Each number is 200 + 30 x the weight over its row's rms, rounded and kept within 0 to 999. Layers, rows and columns count from 0. The size before them is the row's rms in percent of the matrix's.

# down: layer 4 MLP down (transposed), 1280x320, rms 0.0114, rows 200-252, columns 0-63
# up: layer 4 MLP up, 1280x320, rms 0.0153, rows 201-252, columns 0-63
down200,086,214,181,183,191,246,200,245,275,211,258,196,189,210,182,199,146,200,235,179,225,180,212,193,165,197,205,188,235,179,218,195,194,194,268,217,167,229,271,156,182,168,185,221,166,220,137,175,219,192,223,209,242,213,230,197,209,173,243,199,147,199,224,243,194
up201,093,228,215,127,261,199,190,181,195,186,138,184,209,209,181,174,225,233,126,187,203,205,265,136,170,174,186,226,198,179,200,147,187,239,215,228,231,195,170,207,176,173,143,184,185,167,146,155,164,175,236,177,171,233,166,182,200,217,191,220,124,192,205,164,237
down201,090,194,172,203,158,228,216,238,216,199,177,206,183,226,247,143,191,250,196,208,193,224,170,150,175,223,174,228,230,183,197,180,194,205,196,200,189,188,169,246,177,177,196,190,229,199,218,162,215,190,178,195,195,145,218,192,204,274,219,174,229,207,203,189,187
up202,094,216,287,184,191,166,205,214,197,194,174,198,201,189,160,179,154,239,138,204,241,229,170,183,213,163,229,194,204,212,207,222,203,208,207,197,215,206,170,169,166,178,236,165,219,250,210,226,154,219,209,199,191,189,237,227,193,228,195,180,185,266,195,186,157
down202,092,269,250,192,125,236,177,149,211,244,238,171,244,245,233,206,162,211,205,200,246,194,204,200,227,179,181,201,212,189,215,232,193,201,173,155,228,177,135,188,208,247,209,203,199,121,189,235,205,240,209,206,182,158,143,178,177,161,173,209,216,209,201,208,214
up203,141,191,204,202,152,170,177,194,207,235,170,256,167,254,194,245,206,163,205,194,185,209,189,242,260,181,199,218,246,180,189,189,183,215,219,201,242,170,225,221,229,230,139,193,236,241,192,265,137,187,246,189,199,210,168,202,204,168,205,157,191,212,246,180,171
down203,115,186,196,166,241,201,205,145,213,163,160,221,282,203,214,172,211,149,178,207,204,236,170,254,183,315,195,231,148,233,232,217,256,236,213,195,203,200,176,227,228,152,198,214,197,202,169,166,155,228,180,207,212,191,219,225,208,193,196,164,198,178,164,208,149
up204,097,171,212,215,239,174,165,225,180,225,212,207,213,176,205,204,125,190,180,202,195,178,177,253,182,283,170,195,173,132,196,176,191,164,196,244,244,185,279,170,163,176,231,191,170,197,200,230,253,242,244,211,182,230,243,246,200,228,173,182,213,166,156,189,250
down204,092,193,199,182,122,144,218,168,226,199,184,157,231,155,196,249,280,181,233,220,267,230,214,208,208,183,198,202,140,150,222,214,193,197,187,184,206,213,166,217,263,259,167,284,177,193,162,202,151,229,199,248,170,184,249,217,225,185,182,192,202,171,227,213,202
up205,102,248,155,188,140,230,203,195,175,200,231,168,194,150,198,168,182,226,150,195,152,187,174,219,183,213,203,192,256,189,150,174,202,209,164,181,184,186,265,240,215,228,246,216,201,168,255,209,181,169,188,167,175,273,171,173,194,232,155,209,247,153,210,180,235
down205,101,158,165,123,204,181,208,224,200,165,229,228,251,180,183,205,270,212,193,228,177,223,199,255,134,239,186,196,223,147,201,178,206,201,169,191,186,237,170,299,173,193,163,202,155,223,231,247,188,218,154,204,206,190,194,204,175,206,210,186,166,197,205,174,204
up206,093,196,198,244,229,192,207,206,154,152,185,174,192,207,174,202,136,170,200,209,208,250,236,194,194,136,170,236,183,208,198,233,199,158,192,193,225,167,220,188,180,185,301,172,192,196,177,208,192,219,231,188,205,216,159,165,193,254,153,173,288,152,192,154,217
down206,093,173,175,232,147,201,235,152,244,137,186,177,173,192,202,260,214,179,174,206,268,160,183,158,178,219,197,210,164,195,214,217,167,219,234,179,222,241,229,178,211,190,166,173,204,175,191,219,178,191,219,202,196,192,233,211,166,172,201,210,158,214,199,193,195
up207,096,186,207,175,192,244,205,190,151,172,147,189,215,224,182,264,231,249,194,198,197,185,223,184,199,190,202,187,212,201,252,144,242,133,196,182,183,173,250,208,205,227,180,171,220,219,206,197,176,233,187,278,223,163,191,151,192,210,212,201,201,173,205,269,198
down207,089,133,184,161,179,197,201,178,164,221,222,228,231,178,209,246,222,195,182,242,238,210,204,200,176,170,169,198,231,224,151,185,176,166,224,212,256,217,161,188,193,222,167,178,171,208,169,178,171,246,216,279,217,210,228,186,225,150,232,176,234,186,219,133,156
up208,100,195,170,239,146,192,240,147,208,231,180,246,186,204,205,254,213,194,151,207,200,155,162,214,172,177,208,230,174,160,216,161,240,195,290,222,157,184,227,194,203,153,184,226,233,202,223,191,224,173,168,233,226,204,213,230,201,233,200,235,204,260,236,228,191
down208,093,199,193,218,229,208,117,207,158,201,193,187,181,164,156,215,212,169,243,213,156,157,186,212,227,191,182,206,155,271,149,195,193,184,203,194,147,181,213,203,182,256,192,173,205,163,168,186,252,178,150,233,213,208,225,201,247,245,194,195,234,234,182,244,212
up209,103,215,172,236,203,173,156,178,194,177,144,179,199,234,191,210,169,203,181,193,216,217,189,119,178,185,198,186,190,152,195,201,199,220,168,209,147,196,211,208,247,185,166,172,159,199,197,261,201,199,171,201,188,184,233,176,198,227,202,122,268,263,200,165,160
down209,096,239,204,174,159,157,182,211,232,236,197,177,166,186,196,169,141,209,248,179,186,200,236,240,234,190,265,165,203,255,189,250,210,218,215,201,197,223,203,213,156,208,213,211,192,246,183,184,225,182,172,205,204,171,194,177,172,180,221,190,206,225,207,203,164
up210,091,236,276,166,224,145,144,169,172,200,167,245,158,182,199,154,192,240,211,191,216,217,196,193,249,177,219,246,200,229,240,200,215,168,244,244,253,203,208,189,165,217,170,239,260,196,210,184,181,176,195,199,178,234,221,137,193,191,133,226,187,175,212,164,202
down210,090,191,229,198,220,204,194,139,219,156,227,174,256,188,236,160,213,158,234,206,201,153,202,252,223,160,168,199,162,222,195,192,217,155,197,183,259,137,175,182,159,232,216,148,227,170,190,172,163,222,249,208,198,188,221,179,228,208,161,163,197,212,179,175,221
up211,116,211,207,230,198,184,161,161,169,254,204,221,203,184,192,189,179,187,121,170,244,204,193,194,219,151,249,196,257,180,174,196,187,243,202,191,199,199,174,185,226,188,224,190,127,145,209,252,174,223,189,251,248,165,174,197,202,179,213,142,179,222,220,160,265
down211,102,216,192,179,160,236,168,210,175,153,207,233,193,240,229,210,196,194,230,210,162,224,179,248,197,275,190,211,209,206,169,203,188,145,205,190,231,202,214,178,221,220,208,231,189,237,219,205,218,183,143,188,192,206,205,164,238,209,206,170,152,175,141,194,166
up212,158,215,197,279,133,242,184,181,197,225,208,175,181,207,216,198,196,235,194,221,215,203,199,183,268,192,226,199,160,152,218,207,233,195,184,205,152,230,147,232,215,183,195,208,152,141,205,125,181,199,116,246,179,172,165,187,201,131,245,235,216,240,208,164,229
down212,097,187,216,185,184,174,200,248,185,255,212,162,219,240,172,207,223,138,167,187,207,184,175,223,171,226,225,218,166,209,228,203,166,150,186,228,208,195,191,177,224,246,142,160,165,181,254,168,206,178,204,252,188,208,190,131,112,180,190,174,223,219,165,163,194
up213,102,207,240,173,232,152,193,190,173,233,211,206,187,245,179,201,196,177,196,229,229,179,220,194,195,202,233,190,194,212,197,212,248,202,250,157,229,206,299,182,158,180,224,228,226,206,257,208,203,222,231,203,174,235,237,175,198,206,181,190,157,219,182,248,195
down213,104,204,193,206,235,201,205,215,215,197,232,135,183,162,195,216,214,165,262,235,198,190,218,248,221,201,197,237,201,153,143,189,175,170,179,180,169,215,203,265,183,214,219,204,235,135,262,198,200,215,174,178,231,192,213,179,233,226,197,204,226,185,186,182,189
up214,095,200,198,227,258,211,217,224,200,180,172,180,240,212,210,225,173,204,220,222,165,141,208,209,221,172,225,188,207,177,173,245,260,201,185,168,221,220,181,210,215,220,173,212,244,193,208,248,225,217,212,213,177,210,196,218,199,201,211,204,244,207,209,247,243
down214,088,154,202,200,204,191,204,197,172,206,217,239,226,180,161,234,234,197,198,223,171,218,224,300,199,202,207,254,175,182,174,164,185,255,188,220,206,215,210,183,257,188,205,177,205,184,277,161,203,184,159,202,153,226,195,163,214,230,217,204,230,184,167,182,209
up215,105,201,266,177,253,191,178,189,186,224,139,214,231,196,216,215,188,248,183,184,198,222,214,169,198,174,225,206,149,211,217,197,191,212,282,263,246,195,194,179,161,218,161,166,196,162,213,166,202,194,153,183,185,172,156,211,189,181,138,184,253,232,201,192,177
down215,094,187,243,210,189,261,172,221,192,174,177,204,226,233,195,212,214,168,195,209,222,174,190,210,215,271,175,200,241,195,246,146,164,190,189,173,223,205,209,200,256,209,203,201,258,223,156,188,170,141,239,242,215,218,259,192,148,219,191,219,211,180,225,188,206
up216,097,189,204,190,164,214,239,157,260,204,181,178,244,168,221,151,238,197,157,162,173,219,169,204,172,189,129,221,175,221,223,173,231,139,222,191,241,224,180,241,197,235,183,229,197,218,173,177,224,224,241,192,255,181,210,181,193,235,168,224,264,213,201,248,184
down216,093,202,219,140,225,187,219,189,192,220,166,215,198,218,153,177,212,179,207,211,207,198,243,158,195,229,172,205,268,243,214,207,206,186,216,165,233,183,148,177,207,181,240,212,229,187,176,201,179,209,172,253,210,180,205,192,171,262,206,172,269,197,184,194,161
up217,118,201,166,178,163,256,156,247,216,194,238,207,221,242,194,258,184,217,165,203,243,188,232,161,202,230,195,163,162,201,178,190,215,211,241,272,211,156,142,204,185,162,155,209,211,191,206,223,248,217,187,228,216,175,195,239,169,197,240,206,173,236,196,152,261
down217,254,204,254,208,209,193,177,148,205,208,202,213,198,202,206,177,208,193,161,194,186,192,266,158,201,192,203,210,187,217,205,193,199,207,212,270,195,198,209,192,204,214,190,146,199,184,198,219,213,195,201,211,192,202,204,124,203,197,203,191,202,196,190,152,199
up218,102,156,142,165,199,220,199,165,179,187,203,224,214,244,192,162,228,221,224,208,193,196,178,176,247,185,224,159,230,190,219,166,234,226,171,223,119,209,194,206,225,174,133,254,177,167,175,231,162,168,176,193,205,182,202,179,189,182,202,256,196,142,219,214,201
down218,087,143,191,148,199,209,200,190,218,199,173,258,229,218,256,230,164,170,182,205,232,215,170,209,236,279,186,154,174,152,168,206,192,203,183,186,154,215,210,203,210,190,181,211,145,190,182,198,200,217,169,209,207,177,239,218,171,268,165,186,156,218,242,227,200
up219,091,154,266,239,184,225,201,214,206,191,229,206,203,229,214,206,212,107,193,197,189,162,223,244,174,208,187,161,178,197,243,188,258,169,181,189,186,209,239,167,229,223,237,194,225,210,215,219,187,212,225,290,211,234,236,238,202,187,210,247,232,182,183,188,227
down219,091,235,189,171,193,146,230,164,177,202,214,183,228,211,166,192,269,172,187,207,227,184,245,177,155,195,225,198,171,184,193,184,210,208,253,232,188,262,198,203,213,180,183,235,198,187,171,235,218,208,205,229,208,237,211,166,198,136,184,204,192,220,204,230,253
up220,097,235,259,210,217,226,170,231,195,173,198,201,258,266,160,162,166,248,177,204,199,216,218,178,211,127,207,192,200,201,222,186,213,217,201,184,226,206,209,197,246,171,148,251,151,243,182,248,219,192,198,253,194,172,169,244,197,240,179,286,240,207,207,216,232
down220,089,192,197,144,201,197,173,194,203,225,227,216,199,185,193,204,210,183,215,194,210,193,201,185,197,142,185,217,210,230,200,156,180,157,200,229,175,174,202,192,191,177,215,185,217,161,165,238,156,252,150,218,242,225,204,204,169,216,192,226,281,204,186,200,205
up221,097,207,184,161,196,163,174,206,168,143,238,207,169,116,221,218,212,159,224,233,192,221,190,276,187,244,187,167,238,184,181,163,198,181,165,213,256,207,195,148,153,225,209,212,191,171,198,206,222,210,178,178,207,211,236,210,203,162,186,201,213,182,159,143,208
down221,094,191,215,252,229,126,205,148,215,174,163,190,251,259,210,221,240,214,203,203,174,222,225,191,181,215,196,168,189,148,208,193,209,235,193,210,212,278,250,175,228,207,176,224,246,229,227,240,215,220,172,200,207,232,205,207,187,208,225,183,203,137,299,226,221
up222,091,156,170,209,287,210,245,246,215,250,193,194,240,204,168,223,228,134,248,196,228,189,158,232,139,226,224,235,190,203,183,207,185,206,215,187,140,169,200,194,195,170,161,188,194,181,227,173,200,185,228,162,239,228,195,236,205,153,214,216,215,211,244,217,226
down222,086,190,141,205,160,190,215,238,208,166,252,200,127,186,212,220,229,203,141,123,221,200,195,191,210,159,219,167,183,228,168,199,198,207,206,208,195,209,174,227,201,161,146,198,219,161,218,213,188,214,180,242,217,255,213,232,206,215,209,242,203,206,163,212,219
up223,093,183,234,183,232,203,180,212,227,206,221,204,206,192,183,229,207,148,204,233,182,204,165,213,176,204,174,224,244,213,234,195,233,177,225,159,157,218,167,180,231,235,239,201,162,230,211,223,223,237,259,237,149,227,171,242,198,209,200,223,169,182,203,186,192
down223,097,206,205,175,252,175,204,163,157,235,228,205,170,220,177,198,181,150,152,189,235,250,193,175,177,223,163,271,198,223,151,131,227,184,172,204,173,225,230,197,223,178,176,221,212,194,202,231,167,226,245,191,257,217,251,207,189,206,193,196,200,184,167,171,299
up224,102,203,244,220,244,180,179,136,195,196,158,194,160,238,195,204,164,228,249,168,216,165,198,223,207,177,225,252,173,228,188,209,219,166,192,206,186,243,189,237,204,190,177,243,203,217,238,240,218,196,214,166,218,217,294,167,197,141,195,241,197,188,222,208,215
down224,095,224,203,206,245,150,191,194,220,160,210,194,215,195,189,208,209,198,151,181,195,148,214,200,171,192,182,221,168,244,211,134,194,179,181,198,286,204,223,186,186,205,181,142,237,217,168,146,224,177,169,245,229,158,193,178,225,257,192,260,236,208,230,178,145
up225,099,189,181,184,219,157,230,176,162,193,179,255,232,173,232,225,163,137,212,196,204,209,211,167,175,231,150,222,177,207,245,229,190,183,181,242,286,201,160,245,203,200,194,195,185,143,185,221,236,150,242,198,182,240,208,237,192,237,174,175,290,185,199,198,263
down225,093,192,231,222,250,167,176,230,194,255,178,232,250,225,206,255,190,177,210,220,198,213,196,211,221,211,174,220,173,173,132,184,155,158,210,190,203,207,216,208,246,203,183,211,165,191,242,221,208,200,191,216,219,192,217,176,168,195,187,178,165,170,194,147,225
up226,146,218,233,185,218,165,221,220,178,206,195,203,173,210,223,223,166,197,219,185,221,230,202,206,215,214,191,207,201,237,197,172,173,214,184,162,190,228,234,218,192,218,181,198,170,195,229,207,182,197,203,206,195,193,197,230,190,229,172,182,227,180,196,233,181
down226,344,207,253,205,220,198,186,154,208,202,201,209,204,196,196,181,195,194,170,197,199,199,253,150,208,189,199,207,187,210,218,192,196,219,203,264,200,202,204,194,202,215,193,151,203,185,195,216,215,193,212,210,191,196,208,135,259,191,200,187,202,196,188,168,205
up227,091,229,237,169,265,217,147,200,193,163,208,179,183,202,195,192,192,159,116,216,230,185,224,206,205,179,198,213,165,112,197,161,200,154,265,159,180,154,265,208,227,191,263,220,201,250,167,182,175,205,195,200,190,226,220,174,197,208,163,166,221,227,188,182,150
down227,091,185,187,196,194,268,244,216,236,180,252,196,250,152,182,149,181,197,233,223,199,146,220,227,169,181,145,181,209,208,190,213,179,229,167,226,155,206,205,241,190,181,253,173,162,228,202,166,211,239,199,153,195,150,221,185,225,205,206,125,220,174,197,180,201
up228,092,178,236,205,171,183,193,155,236,176,163,193,167,161,197,192,207,159,245,203,152,232,160,229,184,160,190,199,224,189,216,181,143,189,205,188,179,230,216,218,224,186,215,197,184,168,224,192,150,178,237,228,210,175,178,166,213,153,214,185,202,189,217,187,193
down228,093,199,149,173,125,152,201,184,205,181,178,206,155,181,225,250,222,208,166,179,247,165,203,157,196,221,198,229,184,256,183,191,186,194,200,199,229,191,222,212,173,165,203,219,218,176,192,236,167,227,207,154,222,242,163,219,205,216,215,246,184,233,177,209,211
up229,097,194,157,196,189,185,182,206,199,170,240,242,164,174,225,157,168,212,184,227,201,199,234,168,168,225,224,236,187,185,175,181,165,217,211,202,180,209,250,216,206,212,159,175,255,180,201,140,255,229,221,210,217,202,206,197,202,216,210,125,154,204,184,204,206
down229,090,201,182,204,181,207,214,168,161,154,148,141,213,134,177,168,183,161,243,217,212,184,237,206,230,183,197,188,204,140,185,208,174,224,164,219,208,195,191,255,223,176,201,223,247,210,216,163,228,236,228,198,203,173,239,136,177,224,211,242,208,229,178,164,171
up230,099,139,228,135,232,198,217,208,193,150,231,208,178,202,185,167,162,138,158,200,164,214,162,168,180,177,253,211,214,172,205,224,143,160,197,163,190,206,194,171,159,155,198,230,185,236,175,199,213,191,233,206,212,177,195,207,205,147,202,211,202,180,209,214,180
down230,088,204,229,196,161,200,223,162,163,287,172,180,244,181,220,148,129,131,209,144,199,229,205,172,244,187,204,171,184,205,226,164,196,173,176,214,228,166,205,240,263,151,173,167,250,242,141,278,193,185,176,160,228,192,173,232,164,183,216,240,201,201,180,195,236
up231,096,140,215,222,185,212,181,174,199,152,196,233,163,211,239,172,207,221,197,213,210,228,191,145,228,234,188,222,197,161,202,141,179,184,125,225,211,202,261,226,175,153,252,152,217,207,204,148,236,152,152,150,238,237,166,224,196,217,155,191,224,180,196,218,199
down231,091,153,218,234,206,219,178,172,234,256,127,233,225,152,200,187,233,215,172,253,179,195,210,237,199,236,172,204,219,209,212,243,176,278,160,217,259,176,213,214,232,224,154,157,242,211,170,188,179,200,222,148,169,161,202,218,194,215,223,216,205,180,250,206,141
up232,084,173,169,229,161,200,197,192,211,178,167,184,246,215,196,197,223,170,237,227,200,222,186,204,172,238,206,144,180,211,202,176,209,191,185,177,173,171,251,158,160,177,168,232,292,167,254,187,172,184,200,152,252,138,157,205,195,209,211,191,192,163,216,241,172
down232,087,187,164,147,200,142,202,227,171,235,254,215,134,201,183,254,166,205,180,187,203,180,274,187,205,210,183,183,230,170,178,180,124,282,199,195,202,213,185,180,166,225,156,210,220,164,208,160,191,166,175,260,225,190,128,183,188,224,220,202,222,182,211,232,160
up233,089,183,259,249,194,214,177,220,246,240,259,219,273,216,204,179,236,238,198,126,224,157,198,228,192,195,170,196,161,181,167,167,244,256,239,209,221,199,186,196,223,215,179,181,194,192,188,200,201,182,176,213,180,212,197,142,203,187,180,235,156,153,205,220,213
down233,096,188,162,265,189,199,205,222,198,164,268,210,201,212,180,224,223,182,220,227,195,191,151,204,163,191,152,186,212,178,192,193,196,263,205,218,163,238,158,158,154,199,143,238,160,148,206,211,151,280,212,192,195,189,271,166,204,259,199,178,195,192,180,214,176
up234,097,204,222,187,213,147,198,256,220,198,237,216,162,182,216,204,175,206,208,209,217,166,169,224,154,180,182,192,226,135,221,184,176,166,221,202,177,197,225,233,195,216,192,145,216,221,205,237,184,207,207,235,218,231,197,234,194,225,199,245,268,217,169,208,210
down234,086,190,194,192,188,208,193,218,183,185,160,177,214,186,193,186,202,158,219,208,215,205,269,274,213,150,176,192,174,195,174,147,231,192,161,146,244,212,196,255,210,191,183,229,165,135,193,164,175,193,186,232,184,163,250,212,220,186,177,189,205,149,190,208,165
up235,110,195,123,256,193,216,209,168,165,191,247,183,204,197,188,212,211,199,172,228,222,190,227,193,175,222,231,162,176,234,218,210,166,230,175,168,142,234,209,229,204,245,228,166,202,244,177,170,208,167,207,205,250,213,196,171,214,194,179,172,223,243,194,242,234
down235,099,148,175,238,240,228,217,180,187,230,191,188,149,177,171,206,154,177,205,210,225,161,196,250,245,149,199,213,197,160,183,235,200,230,164,204,199,180,226,193,239,196,230,187,235,203,137,239,218,209,209,214,203,191,184,133,225,186,223,247,168,187,208,164,112
up236,133,178,191,226,160,227,179,249,195,244,203,161,194,232,222,240,200,185,203,249,203,208,211,174,217,194,192,162,140,161,209,173,173,139,162,206,213,175,195,186,223,215,228,227,196,182,157,177,183,183,211,191,197,157,172,178,186,198,247,172,219,190,210,212,217
down236,151,205,163,175,207,180,215,248,189,182,205,205,208,174,214,224,169,223,205,186,230,210,164,189,167,177,201,224,202,183,201,221,187,203,212,132,211,221,191,217,193,181,168,189,214,232,203,176,182,213,171,186,167,186,238,254,92,205,196,209,225,183,213,227,213
up237,090,167,258,180,176,245,237,260,229,228,190,165,166,183,186,196,215,218,201,195,202,178,234,143,271,233,192,230,173,201,179,209,199,206,171,194,172,232,224,187,162,262,143,192,159,244,204,183,239,209,212,187,142,214,174,228,202,197,214,238,128,212,232,195,223
down237,085,179,152,164,174,192,186,172,229,171,173,203,177,156,173,233,257,205,165,208,166,207,185,187,209,237,208,214,205,192,204,180,227,130,178,187,212,228,189,260,154,191,180,201,125,116,258,182,207,184,189,216,187,225,170,240,206,168,202,197,247,194,139,175,206
up238,089,220,166,212,243,177,276,163,179,197,261,190,194,202,204,224,163,258,216,228,199,221,219,183,188,240,199,171,250,228,194,209,182,153,183,213,197,267,141,191,247,239,234,208,217,221,221,210,204,188,175,162,125,256,226,197,201,181,161,185,179,232,212,177,210
down238,088,223,238,194,216,217,194,185,205,202,147,225,223,262,219,217,200,200,214,204,226,214,217,205,239,172,190,223,142,146,167,188,214,190,136,165,181,138,188,244,187,184,213,175,172,182,227,221,177,205,282,162,168,200,207,211,157,196,212,198,172,226,249,140,225
up239,094,217,222,205,177,236,205,189,149,170,215,195,189,223,241,199,196,239,172,185,182,184,230,196,281,173,201,245,180,177,244,192,188,219,162,212,232,199,184,234,239,218,196,196,189,177,226,194,199,170,212,215,234,233,155,175,195,182,156,188,286,191,208,147,195
down239,088,144,170,199,236,167,217,221,220,186,225,228,260,176,198,215,238,127,220,176,222,195,218,239,197,185,226,213,188,203,193,206,247,146,227,227,262,203,198,186,245,186,141,171,173,206,223,181,212,196,164,224,161,243,217,188,231,163,199,215,215,153,213,235,153
up240,096,239,265,224,207,222,193,256,178,225,165,222,147,191,208,201,202,258,219,175,183,260,197,195,184,199,178,211,205,189,205,176,245,170,234,216,221,231,200,202,169,186,202,197,203,254,196,206,224,206,184,212,277,239,166,204,189,203,222,208,183,191,210,202,174
down240,095,245,246,220,219,212,185,171,190,194,199,225,205,235,183,229,158,197,209,232,219,193,212,177,205,194,201,151,174,190,182,180,170,216,214,208,187,264,221,161,177,267,179,195,159,187,183,186,197,205,176,240,217,144,191,185,194,171,184,194,211,201,225,209,141
up241,127,214,146,195,216,234,164,236,212,258,213,188,180,155,221,198,201,244,223,229,161,229,151,167,250,191,187,202,151,228,169,174,165,216,120,245,236,203,187,173,210,210,212,197,155,159,185,225,236,180,160,177,226,158,204,187,204,191,245,208,221,196,167,242,224
down241,149,196,161,170,189,184,241,222,203,174,181,211,222,204,223,221,203,199,224,184,202,192,131,213,174,208,187,202,205,198,190,217,192,218,209,120,187,197,178,219,198,199,178,208,222,235,216,222,175,223,178,180,154,196,232,248,122,223,202,194,218,202,223,241,227
up242,090,202,134,139,165,177,189,184,206,247,135,184,204,155,183,190,257,251,213,208,177,159,170,173,217,235,204,181,193,180,231,176,213,191,200,203,192,230,177,248,179,195,204,221,211,230,224,183,168,168,145,218,262,203,203,148,203,240,267,171,191,212,184,209,211
down242,089,192,282,159,220,141,157,199,203,237,149,189,239,232,176,224,172,172,162,256,174,206,178,211,183,218,211,169,207,148,197,200,207,176,189,183,180,170,182,163,154,254,198,207,209,197,168,199,225,196,200,204,200,137,184,192,191,226,188,199,209,197,203,219,164
up243,136,173,222,249,174,181,185,188,179,222,190,201,180,152,193,167,210,148,173,239,195,189,192,171,238,188,204,217,228,188,201,237,185,201,229,209,207,198,220,160,181,205,244,216,216,225,220,193,245,206,203,220,199,185,195,218,255,164,184,220,221,209,157,211,228
down243,311,196,263,205,207,191,191,149,205,205,204,217,202,210,204,181,193,206,162,199,204,200,252,157,201,179,193,210,189,197,212,194,198,212,207,262,196,193,202,189,204,213,200,135,197,193,188,208,208,194,202,208,196,195,203,132,250,204,200,192,196,188,187,177,202
up244,101,205,180,222,162,211,215,221,249,228,221,177,169,165,224,120,157,206,155,178,145,195,199,149,239,220,217,164,221,270,189,199,207,208,130,172,258,173,179,182,222,241,231,180,253,147,218,182,144,240,186,221,165,205,238,149,193,189,201,189,228,174,219,184,204
down244,090,174,136,218,180,172,192,198,209,241,210,202,249,184,166,226,196,233,178,175,198,210,213,177,177,279,175,187,221,136,222,212,162,233,168,204,182,232,210,186,206,214,155,234,192,208,241,225,196,206,219,142,175,188,186,167,138,215,238,252,228,238,214,207,219
up245,088,143,168,221,252,231,242,178,162,187,202,166,187,199,157,238,214,192,172,224,211,231,248,193,194,170,193,215,217,207,252,209,209,135,206,186,216,232,186,240,210,187,202,189,145,206,221,235,153,191,252,132,186,218,200,204,199,215,172,267,223,191,189,200,184
down245,085,194,192,154,218,183,207,222,180,204,190,246,164,209,219,204,158,239,184,218,204,208,209,175,196,178,200,268,230,231,155,200,197,182,210,209,174,237,245,223,216,167,220,226,236,168,222,170,204,198,187,252,169,153,224,250,193,171,175,214,215,161,154,181,174
up246,105,185,202,183,209,168,191,180,189,204,218,239,211,267,181,150,188,214,213,178,183,171,160,279,206,165,248,191,167,249,268,219,199,203,219,205,145,162,168,180,216,235,133,195,218,174,197,185,173,166,164,248,246,194,241,181,196,169,192,219,155,182,175,239,218
down246,100,241,230,228,178,222,177,176,176,188,208,215,240,163,201,184,161,184,175,207,199,195,163,189,195,175,232,173,190,200,225,199,224,195,202,200,217,166,174,171,247,215,148,194,184,264,167,221,180,199,196,206,207,195,229,160,197,196,237,182,162,215,226,180,182
up247,090,166,217,252,210,246,247,212,237,228,247,244,230,188,272,172,203,151,174,195,199,238,260,215,194,187,154,194,211,221,215,196,240,201,154,184,217,191,146,186,230,236,218,212,181,210,141,234,200,221,238,176,237,228,216,250,196,176,194,226,174,232,197,191,186
down247,096,218,183,226,226,234,186,178,187,243,193,205,224,244,228,187,210,246,182,175,174,196,190,151,230,243,210,195,189,203,148,212,241,225,221,223,179,214,218,182,212,186,230,221,192,181,194,210,246,186,243,196,158,232,188,205,186,153,192,186,177,227,189,223,234
up248,096,205,168,176,228,212,213,244,142,240,250,213,201,245,240,211,135,141,187,258,204,162,235,168,188,210,214,226,201,195,220,227,184,226,146,197,216,213,177,176,252,191,224,178,255,190,206,198,213,208,199,210,203,203,222,180,196,207,221,176,186,208,188,254,225
down248,087,223,227,198,219,182,205,213,162,197,154,169,221,205,183,215,181,208,216,193,135,248,210,240,235,191,239,239,148,181,168,178,237,182,194,219,228,239,217,163,221,185,222,144,257,158,242,205,236,189,177,183,161,208,182,183,205,162,217,189,205,227,197,176,175
up249,119,230,168,176,219,137,193,185,158,213,212,194,209,175,206,225,209,236,179,204,188,214,220,191,197,142,163,200,192,229,190,204,262,207,234,189,165,241,231,209,203,227,252,179,167,175,198,110,216,227,238,169,150,180,226,154,213,154,155,213,226,195,188,154,147
down249,108,219,199,219,233,214,171,228,189,166,175,158,184,260,145,174,210,223,212,188,181,199,169,212,172,170,145,194,173,139,201,194,176,201,208,192,160,206,149,210,172,206,227,200,222,172,224,168,195,253,213,208,197,237,276,184,192,266,186,176,177,175,229,171,209
up250,091,141,229,210,136,198,176,195,207,156,175,160,242,198,160,181,165,166,166,205,232,208,214,179,195,247,238,213,177,166,192,218,178,205,183,229,213,114,198,218,154,179,228,215,203,243,213,189,240,163,233,206,163,184,219,218,202,224,188,209,218,246,192,198,178
down250,082,207,145,162,146,186,177,177,226,287,215,209,211,151,170,187,196,199,212,170,179,169,199,174,191,181,192,173,253,186,239,171,210,165,243,218,194,168,190,269,210,253,182,206,202,195,186,219,242,142,172,201,222,170,194,258,166,201,180,227,195,167,176,199,204
up251,091,222,152,192,150,184,235,186,147,148,244,232,153,192,162,191,129,171,216,222,189,237,198,187,182,210,222,196,229,177,203,224,214,165,193,163,245,155,194,191,245,187,251,236,208,216,177,217,205,212,219,180,172,199,225,179,193,231,204,199,204,158,218,207,164
down251,084,234,228,200,187,234,193,192,225,215,206,210,267,225,235,201,143,270,257,237,235,185,213,162,165,233,159,175,243,125,225,175,173,173,216,192,167,218,206,179,201,218,192,161,166,210,219,196,203,230,180,186,233,162,118,228,199,205,204,184,194,181,267,199,254
up252,089,264,200,198,212,165,184,155,198,191,195,230,146,200,209,194,179,150,189,163,199,182,275,196,199,202,175,217,142,130,251,218,201,186,232,140,248,109,240,298,251,224,173,208,142,200,205,198,207,207,201,281,177,212,195,215,208,262,179,163,282,168,173,178,216
down252,088,249,233,169,158,213,191,164,229,242,156,199,253,202,182,163,224,180,219,231,173,166,217,190,136,220,128,244,178,230,233,183,177,188,231,196,199,216,226,217,203,198,199,203,227,244,183,156,126,193,219,223,170,181,206,221,180,208,190,188,268,203,220,169,199